Weights of a small transformer language model: RMSNorm before each block, capped logits.
Each number is 500 + 50 x the weight over its row's rms, rounded and kept within 0 to 999. Layers, rows and columns count from 0. Numbers have three digits each. The size before them is the row's rms in percent of the matrix's.

# gate: layer 6 MLP gate, 576x224, rms 0.156, rows 74-92, columns 112-223
# up: layer 6 MLP up, 576x224, rms 0.16, rows 74-92, columns 112-223
# down: layer 6 MLP down (transposed), 576x224, rms 0.0909, rows 74-91, columns 112-223
gate74 101:456547532536434442496476498533466484474531419533518405550546507453489478429569466526483572429541473468563458488506483516495462570580462444480563517467513465482558528509447447566578489573468388454455522490532417481517479434483494516594468556555503532519561413462488564379479455438500584484552505402450579428484515524429439478445487395546
up74 098:514481420443457449443501491555500615556480547463458471481443490500526454451509576434515486567474538462429517526531509484477511494479492438453535555437450513516578495519466458521472572485506495504478422484511507452499495498567528357567482450449512525428416396510415538352471420514530509466517450563474555382471502486532514488510508443444
down74 099:493541565561579547543446548561556549544487577495458507451485537620514398514478453598596500498494499484442417502506554466551427449464480524536543557505491567584505469549500445517514487457421427499548589529454562432540534596385517595423497529462526577558464528531535549588492540440560401479564464503578428555497406474522444558561583570494
gate75 106:495547512578542569477460496484385510435450558536494453662491564457497577429406436556477513524436492582412428433491574512434505522499469530413500547554437543546524519533540448461474408521440530578495492453555503496544462409546501536518520466487469417486423499463529382499513513565458470489511487503440453596435534492462432487505508567528
up75 111:464556468584499468458503509505479475447479495625582561564472470516518465489506465544472519544488520494492441587521626488537483524514524435556434547399502565528459540459566471509480444473454513487491481466660462557623523472415468551463492509474508498518430426465484482457487470548458495463520471504493476425511642506506587484519463557451
down75 111:463441491579568527555517464549533421497450530512576484487500535524491513439459554475630589498474526566522453551512481431567472481523503574437606472475503585548540500459455446468479493593548469481524440510530476440514502397626506495610441376543441472572514428463482503484527518514530512448483452472522566518452553521514536446526496498547
gate76 097:576458495535515559573478451568506567442521398582415466452434486538553453424421504558538586489562518550583549425542533432472439488516419414463517472552529501498529447528414450422470537418459528584542489478508377503493539542469420481496516458524462486517488535444598442534497489498492490422513513494523572499427458416486507520457502478480
up76 101:503538331482453417567586476515508426547530494450461577512580487475519462489449467508522575557549353502506545562469474487496543489523590474495458504390598472517533522502390547520497510396443565443534483509529479471481565416521521543479568439534513449512535532545513482538471488410477527513467497575452458463515518478482494466390573540517
down76 104:485515495535504469510532459518453568536461491456522471510452544581481476568456488411550578481473500562440511512508474459590404588514494438535566439466503551518603464486577553605435498456578470470493495534510483501569487509487481468574479376550548478533436538486591530431488551465397456529391558559559587423473467506534566590481507470476
gate77 099:436510466590467485535612510524543555542471495506528461543471447485403475488484552546516502486519554531552553418441362475488528533504512418530487556462441477494465583453580489514534427504504441508423474526491496575568486519538456422509539410467476577376504425389571561524615457567524516484480503469506482560467518456489550536459423583493
up77 100:474481558484516555414426578515418565481499524536491515539590461539426387508496506476486543535464399528473580475563589545461462553585494379441449416526436549490517442475549532404510491536581509505615426455486471484492505507554453551485500540514495474478476544499486469579503523534476549590471554495438423511427566449489599451526472481544
down77 101:434494445514526494499532521528387404559512462491521497573481508528483533489506440456456413479544455511437487519594517504408503531465524390492525441480521486573570471584485479513443512480470519454624478383527486560500579525436531511603548560489568521540482488412420556517571543567487451542500530604539431446511408549424511515519459537533
gate78 104:469475546489504528456557467425450498547410506527500449516506541440537529475365498388595495483511443458497436454504538497525523481522558580484475542473441480496539467560401491448548440465468537475538421436605452530431426441579462485490442537497477410482460493550527547489464538532537423503518487591523511434447526497530516523461514500546
up78 098:557443599532500495481478483631545542570510439507550525480406492579497529434568474429474408547518482516478581461577530472433574534589516499512588461588473549498501613527426438538524503457492429467489408600503490421467434532478567446521476421509529483537466503528464475505470474572452462516577574445413537543490441515460468427479484476451
down78 096:416490508479476473495465516460501550400526457489505479462369367476591478387513535551557409485496499534508553489444482553523499507525481554554475465537503597531476538517417493584564417540442617518477367480487540560584467486485495501532502547461515579498449560516501495360513444488494522454543500568442470522423469512501484416454492446550
gate79 095:462515511460531575495489427455493437516582462591514455471456610480454515412522518467445506551514558496439446557512556533496567448487478557532518502459472506545451475468547549452453447537505573534506509461506419412567531524471512533520505538522559516484425635525484497508570420553501425575504534477497505437415462555559478449459401579487
up79 095:477481450478466549493494469472449600577455436552558440533525522386496429450506490508527469417484505507557457353464526479599491474554462448525628467502492557535408446616511603526447494551559482530474518506554485503452370527463484531532583626493518541526599492472419448551514552460470521540510509495489512484492568469479506549538473560537
down79 097:529513406555528476449535506517566616409518481539531525533436436475474436537526465507537508374548534532482459474489504550534486489527482551489590547504541551502442527511449453508475476487429575456446455490460604559535495514543486499537463490429464536528439486581528467491467550434425456510436560549568505541451522493536467429554587544383
gate80 101:540398441450510519566507523563564540482447486492490494532456479534478491511509466461484514452466564509513403456582533586518509428363372585540533437369441482479529504500490487564586521648459507497461537545382457474440481445459517530517541521517549564582534490483502521521545595493561501467538501490519458427507437488478544483440513571573
up80 102:549576514474508530480663454485411552429487504540539470544526432571495461430532453521516444434526516528494438492544473464536460568514428545438491489512501445468492465591506461503443460605385435488533515505462504494530458534455508586498608483485470446586563465482527499479564527450446484509436484515491578582443572512452455458546490636466
down80 099:475412482476558439458610419450469500466497454516514542518462447541512464457487626538492594413570493453481469535553552531448423541525479565502524489463560447528617449584574488565427524444528435501504500483530523618449473499520407480536498560482515451491521489463476503441585420485615512491572488590480640424511437460520552468491459583538
gate81 102:514494560429489510484548533517515442444523519544526470560476473546424427439536551506403462456567560445512503536445561492429456419431537500448513454500513659522442517404460483493460484523519438547476431478522514462499543450549530513513532453473485561500562479493528385406449535463545578397480534532435567544626524511606496445491453475552
up81 101:485484498459458477415431519489575508533459553622471506529472469590501369446468546542509511511472456488451484486520470561460499473447464474499539482537495619415537558519517431474394487431483580469441312488617447560492532539499497428369504415536490462523480512461480513510560409555506418518517416519470515521521484525506522449512610428521
down81 102:514539460484466434526549581547463482503506550418470521521524479529482439440508564532479478528527502586504567476616547539583469526460559524505437435576514380452536405525518462440502492457511549492570531461458516510572542536486504436511469592466445449462457511452461468461469443629493514515544507479590459493468497422455535537579556444524
gate82 099:387408460461408508460500533451548470436502525520496458484531451435444519492465474483482529503436507511477599470499415438552455536388518515460444412517583479502516545549456555453494497509533427599423505442445460510528502461550479533481580420575556549468620414462485501509458511442486590551558576421487464541523438489623449435482429612538
up82 100:473415430431416509540562486461496537462517442472557412405535560509488533500520651502453506482492531483565536513514499499559492537541481495509514515510462558467488460507448585599428580504569529457515508351535418603451460388532432477592531445492501515435498528495460505467522548557461469506501570452458457451492560484473531528474435488507
down82 099:486518402578471474513389520515546488510493501482531552514507417509523588477544529483502516484568514485522480509416398482517454556444441457537539569371421514440531480469448530422523614479552530487520518523586542528475532424494534404522521433563515556487529498521501492503533413463445501438559592577560559555474552440488573478476479447527
gate83 100:495453536444507522561497455484478440597397435564585542523492497451476425523475451451534520453491423502611562462533475363444494536472591421553473499443529468531507516467469491443564550522477489502456415422514542501517442482427500500425489529541489549483460421484505535429382467526526459428548471439549465491483513567598443586495561523533
up83 102:519533523587500552502472536477405381540468392401545441515584488432514500484504457428514531466531401500570515456505539585429475525517479478520518487438492448474420573480507418432450396574431561559448473560597459480517423427516511510458531480534546540556466488544530559464456448472509447458456491498494495536435558472460554459525480507451
down83 105:495535486400552471472467581413507475527515503501483496412469416493467583497473492485482423575482577421530479399556579465469418472529561472464529449505445449521576512551398434546528548429530520543392549460473515569530523478485537573472578476560473536508445511570563534490474537433489495495537379461541499480427480505452578480479524581455
gate84 098:590529378533507599555482528512653440549522467485471520541490496534462461582523537590516553468471556499518535499489477476484468480513477475442525507462484460573575552483571546436530426452607504549494523582486474572545433456489437461494519538500537419549557469626472467451570512492471486498488408498504552604521521495476510461458518522487
up84 098:588501565480494443478509492551459552419506558529508604561475444536488466505475513454550419455496444573501472522499517429445497428545486543464547470535519510435570523481525505574508471501346517502459473520462567493546520462439514517512484491570394433446475402406430434536532459417474441500602576553513609364575464515487512472544517498515
down84 099:500495542471586430472537440490419602453521495512512420529484491455525448485490473455506532627405506487520552617528507535505498513510603526429511592477449567482437428447513476520392428509484496432547508507425475557387572481456560512452545581512510520536449402435418542432569479408490398517515520438481495494485442544513486432585548494390
gate85 098:456630429550502492494594537504558403437541500504459426531510491452505535482546558536577403488502666513539444583516484472449557465524539566410550489457479500468478520504480579527483503488443516470540569497433469495494431399544514442505519557536527531507519472422464453409550495450506478444451523488528497492501484504450491429450586492465
up85 101:515487506452506515507459551424519464486522537553537557403615485462466553447488535553410574475506504531467391537537504465524554425511406500532555584507484450561461498415522478471453565509534481558448398532454533432523503469430445522469499523491388565493542628604488469533466534488469515594543581483534490487451491508518497393506518431530
down85 104:522475510574469524573478495527517454594473473453469511462526468504512507512496556501386444559565466538457520507425516557405517476508429526517551469481517483552434461515499544403650509655554502457473572509620517526494502502570524476536526469484518418477458434499412525545428422552526527487540529510377431548525474518557496506541495608419
gate86 100:520552506540485446542526569499546480457577450527526492572475520526498581445513487519508461586474479447499599427509556486566481550594514500546420444379548517463535464469492374560416378458516485530574472536484471588496571481432501618432519496460496432528490535552537566509488468525435480556471470501500478443530578435546485521504528602568
up86 106:533481540465485420449465464533496460446459539417398424442498569526493528601467519475458424477423480524500447480476487537404468555424586519496520528471468529533520497552470482460494546408452600520528563430510470503529583462618600398473502527464486542447465515567516489510609431402456425522495485422491441504533470585547506462487411512469
down86 104:546601564499503456570499443506386443474465516478514446623393565507564516440497517551376500548546413562504546457361454442502554516454441627524510529436430477523524434510467475564481489482510528485522481474546520487409534456570504513471522537565464596524565501570494453440570446499514510494559445542493523436534513501477468455587492495533
gate87 102:464443604453487496533473549506558513546501473588540433561529517407507529479555511428445484652504496461479502437646564499551502450469528426506519545485499504458496437463526580504603520514528624484409500469434375610542463584518476432517515613486559465489569537603486625517477543436425456422485522515522511524465510436460457517570526429485
up87 102:450540434529482546554477579509493461589550443447535506453555491454510469506498470551517533476496454522561567599447549552489449598411560521458556588458503472491524499510493577392427437522546550498482497414509498490522539603456450527493541545546492499471527467475489491519528499535469563433527476523511560528452635473442495464567461548507
down87 101:504485462483475556495513577518605511513508433485499490495515444500442547555552538528552555466475548532582535469549534673474547514470595441453509536541437553455568634442519502472445523437497538494485532452551568441528466490510533532434592428459400521543515495494471449434457471428481509489364530528473529539466498451481493531501522540577
gate88 101:500531393444524539515593471540532491461496528528477554482542437610563424498555524442419535495481461492432473528526457480458556458502429518577476503454449447525479475384538531480567491636523477516477536561501399534475543518482401542558586561517508511488508497442453504431533533563492556493484466502434529511526600528564560463526533525598
up88 099:417497506544493516527564466525426547548495516482472521583519589467485466458444498502482553537498473542445410578649539508478448511545568544469487465548462566482374520438509463491439542486547540604549497397526455474487563445455508561423378485521472453503440504523501525525436524488598405453555481483510424489459494447433495495523584440475
down88 101:488430551485490500456490488485531454475434603548486403434563520502490480493493522585446490464532454567513556536558538545549436513516505488477584459574445514496412552542618425468551549466436557527553568525453487489527504472493500475475464542437500477479437518527439507544517466501482415432469447497565526493496487490507505522493513393458
gate89 098:540497482382573515616451535503531632501444462520437633489536425489494494507571455443457455525559451504514474508524442555434469487493530469478450594485515502492459381462455587430511529529470543621461541466495453459438541467451462495504514538485546498487446489508546461538487615552570562534531573458433605496528477507426476475538508474483
up89 100:493469507540494527477404541496441479547484510547549513463552419499572477584392602462537432509506540495538527413457482526508513423525500546580587447492430464541562452525388558542515464439467538420420529466454450413614522485472598458529566529495527517573470427547482454477503508513429459499532537490540494453566571437545508572492490482475
down89 100:463525466483576477463490558432437507513446455506542478491414454569512502499504573463477443481505484542445468408513506376616458483562464444462421402515532556558453548492470409509471467485442463504423558498518437528544562601571532520495402533515468568499382440535385506468496543555509437512443548571510516543453566526488486477557429419464
gate90 104:600386501462666508578480483428518401573514396461492415504432550468478492479485457511605496542500482490590487417450448512458470418440500490498447510525474452576503517548587377529444569519439490516525489514505510515525456401536593498404546403486482516521475429511447589617484465476513628492588444455513559483574411553490473466470568496523
up90 101:444488429510569498468448555505486502471569508560513561484546545482426542527459423456418390549573448457543461539574524492456510580540480497553412493488477489560524466553571482509447589526520507526424479405452536434501539459598623508443478530474558629599511524456523526451476375558545515500510504481496556470560442461495651522518520519471
down90 099:493489450495598564467436450511531426473485575528517574479482479465446525479464517522470521600520488477450483543522509511429494548470372551557487484532485411508478451562571560531413555473552526505440575368556526520505506472607559506469537491518437576582519532464489463454545475528464473486581498454470513439378538532474510465518455524461
gate91 105:488491524549490459560530572452571449508500509469595514550505525472435511520555401410484437476513501538558519517534544474536494494535498633417484326512492582483435563527495442452508545563433545539525579536470535473441555476498454582437521499462538481456527510548503552506491488458535500493494422471553460482477552552550515541485529489525
up91 108:549485563513610425607496519513458546356480496483484501507520487489594450467580525575518404555506472480552484567382587503527552528480439426505547481540471475525534525457539587524547513464517532424436486443529468501532564500517418460487374470533476572497472430515468545456517474449484466441492510518438470550497472496432495500550566526443
down91 101:492558512497537520535536465491512522539409513451488507538516585527475539490505466500371402507474501412484491485385518540413706479462391475478572525470514527465560432588407389520481547467516488536508533562514568453439471459566535441422511409520495533461590516565523500425509461460499557568596459503406504547540461413548487447447444486451
gate92 104:564498460440437568454492428512464529474478509495491474547622501458580494513496508539427370507542568476470395488518530468539462502451595481415396557484578576472620574481626463394436516481461533467408481459400454433506504537478536457546566442549521434561485465403498514569443514507441485470508516536426471428445447472462486610487495494586
up92 099:498515409588567424476550555499465520460469485500544626513530432477503508441524439470569426435532564539488514556526540511480507488468582513597440489543466508532483487488493461499439522536586623532523467473477440482484467509460541429424506450489509486485430498518522543378515483453441487556540426492389584524499431434518424541629465406566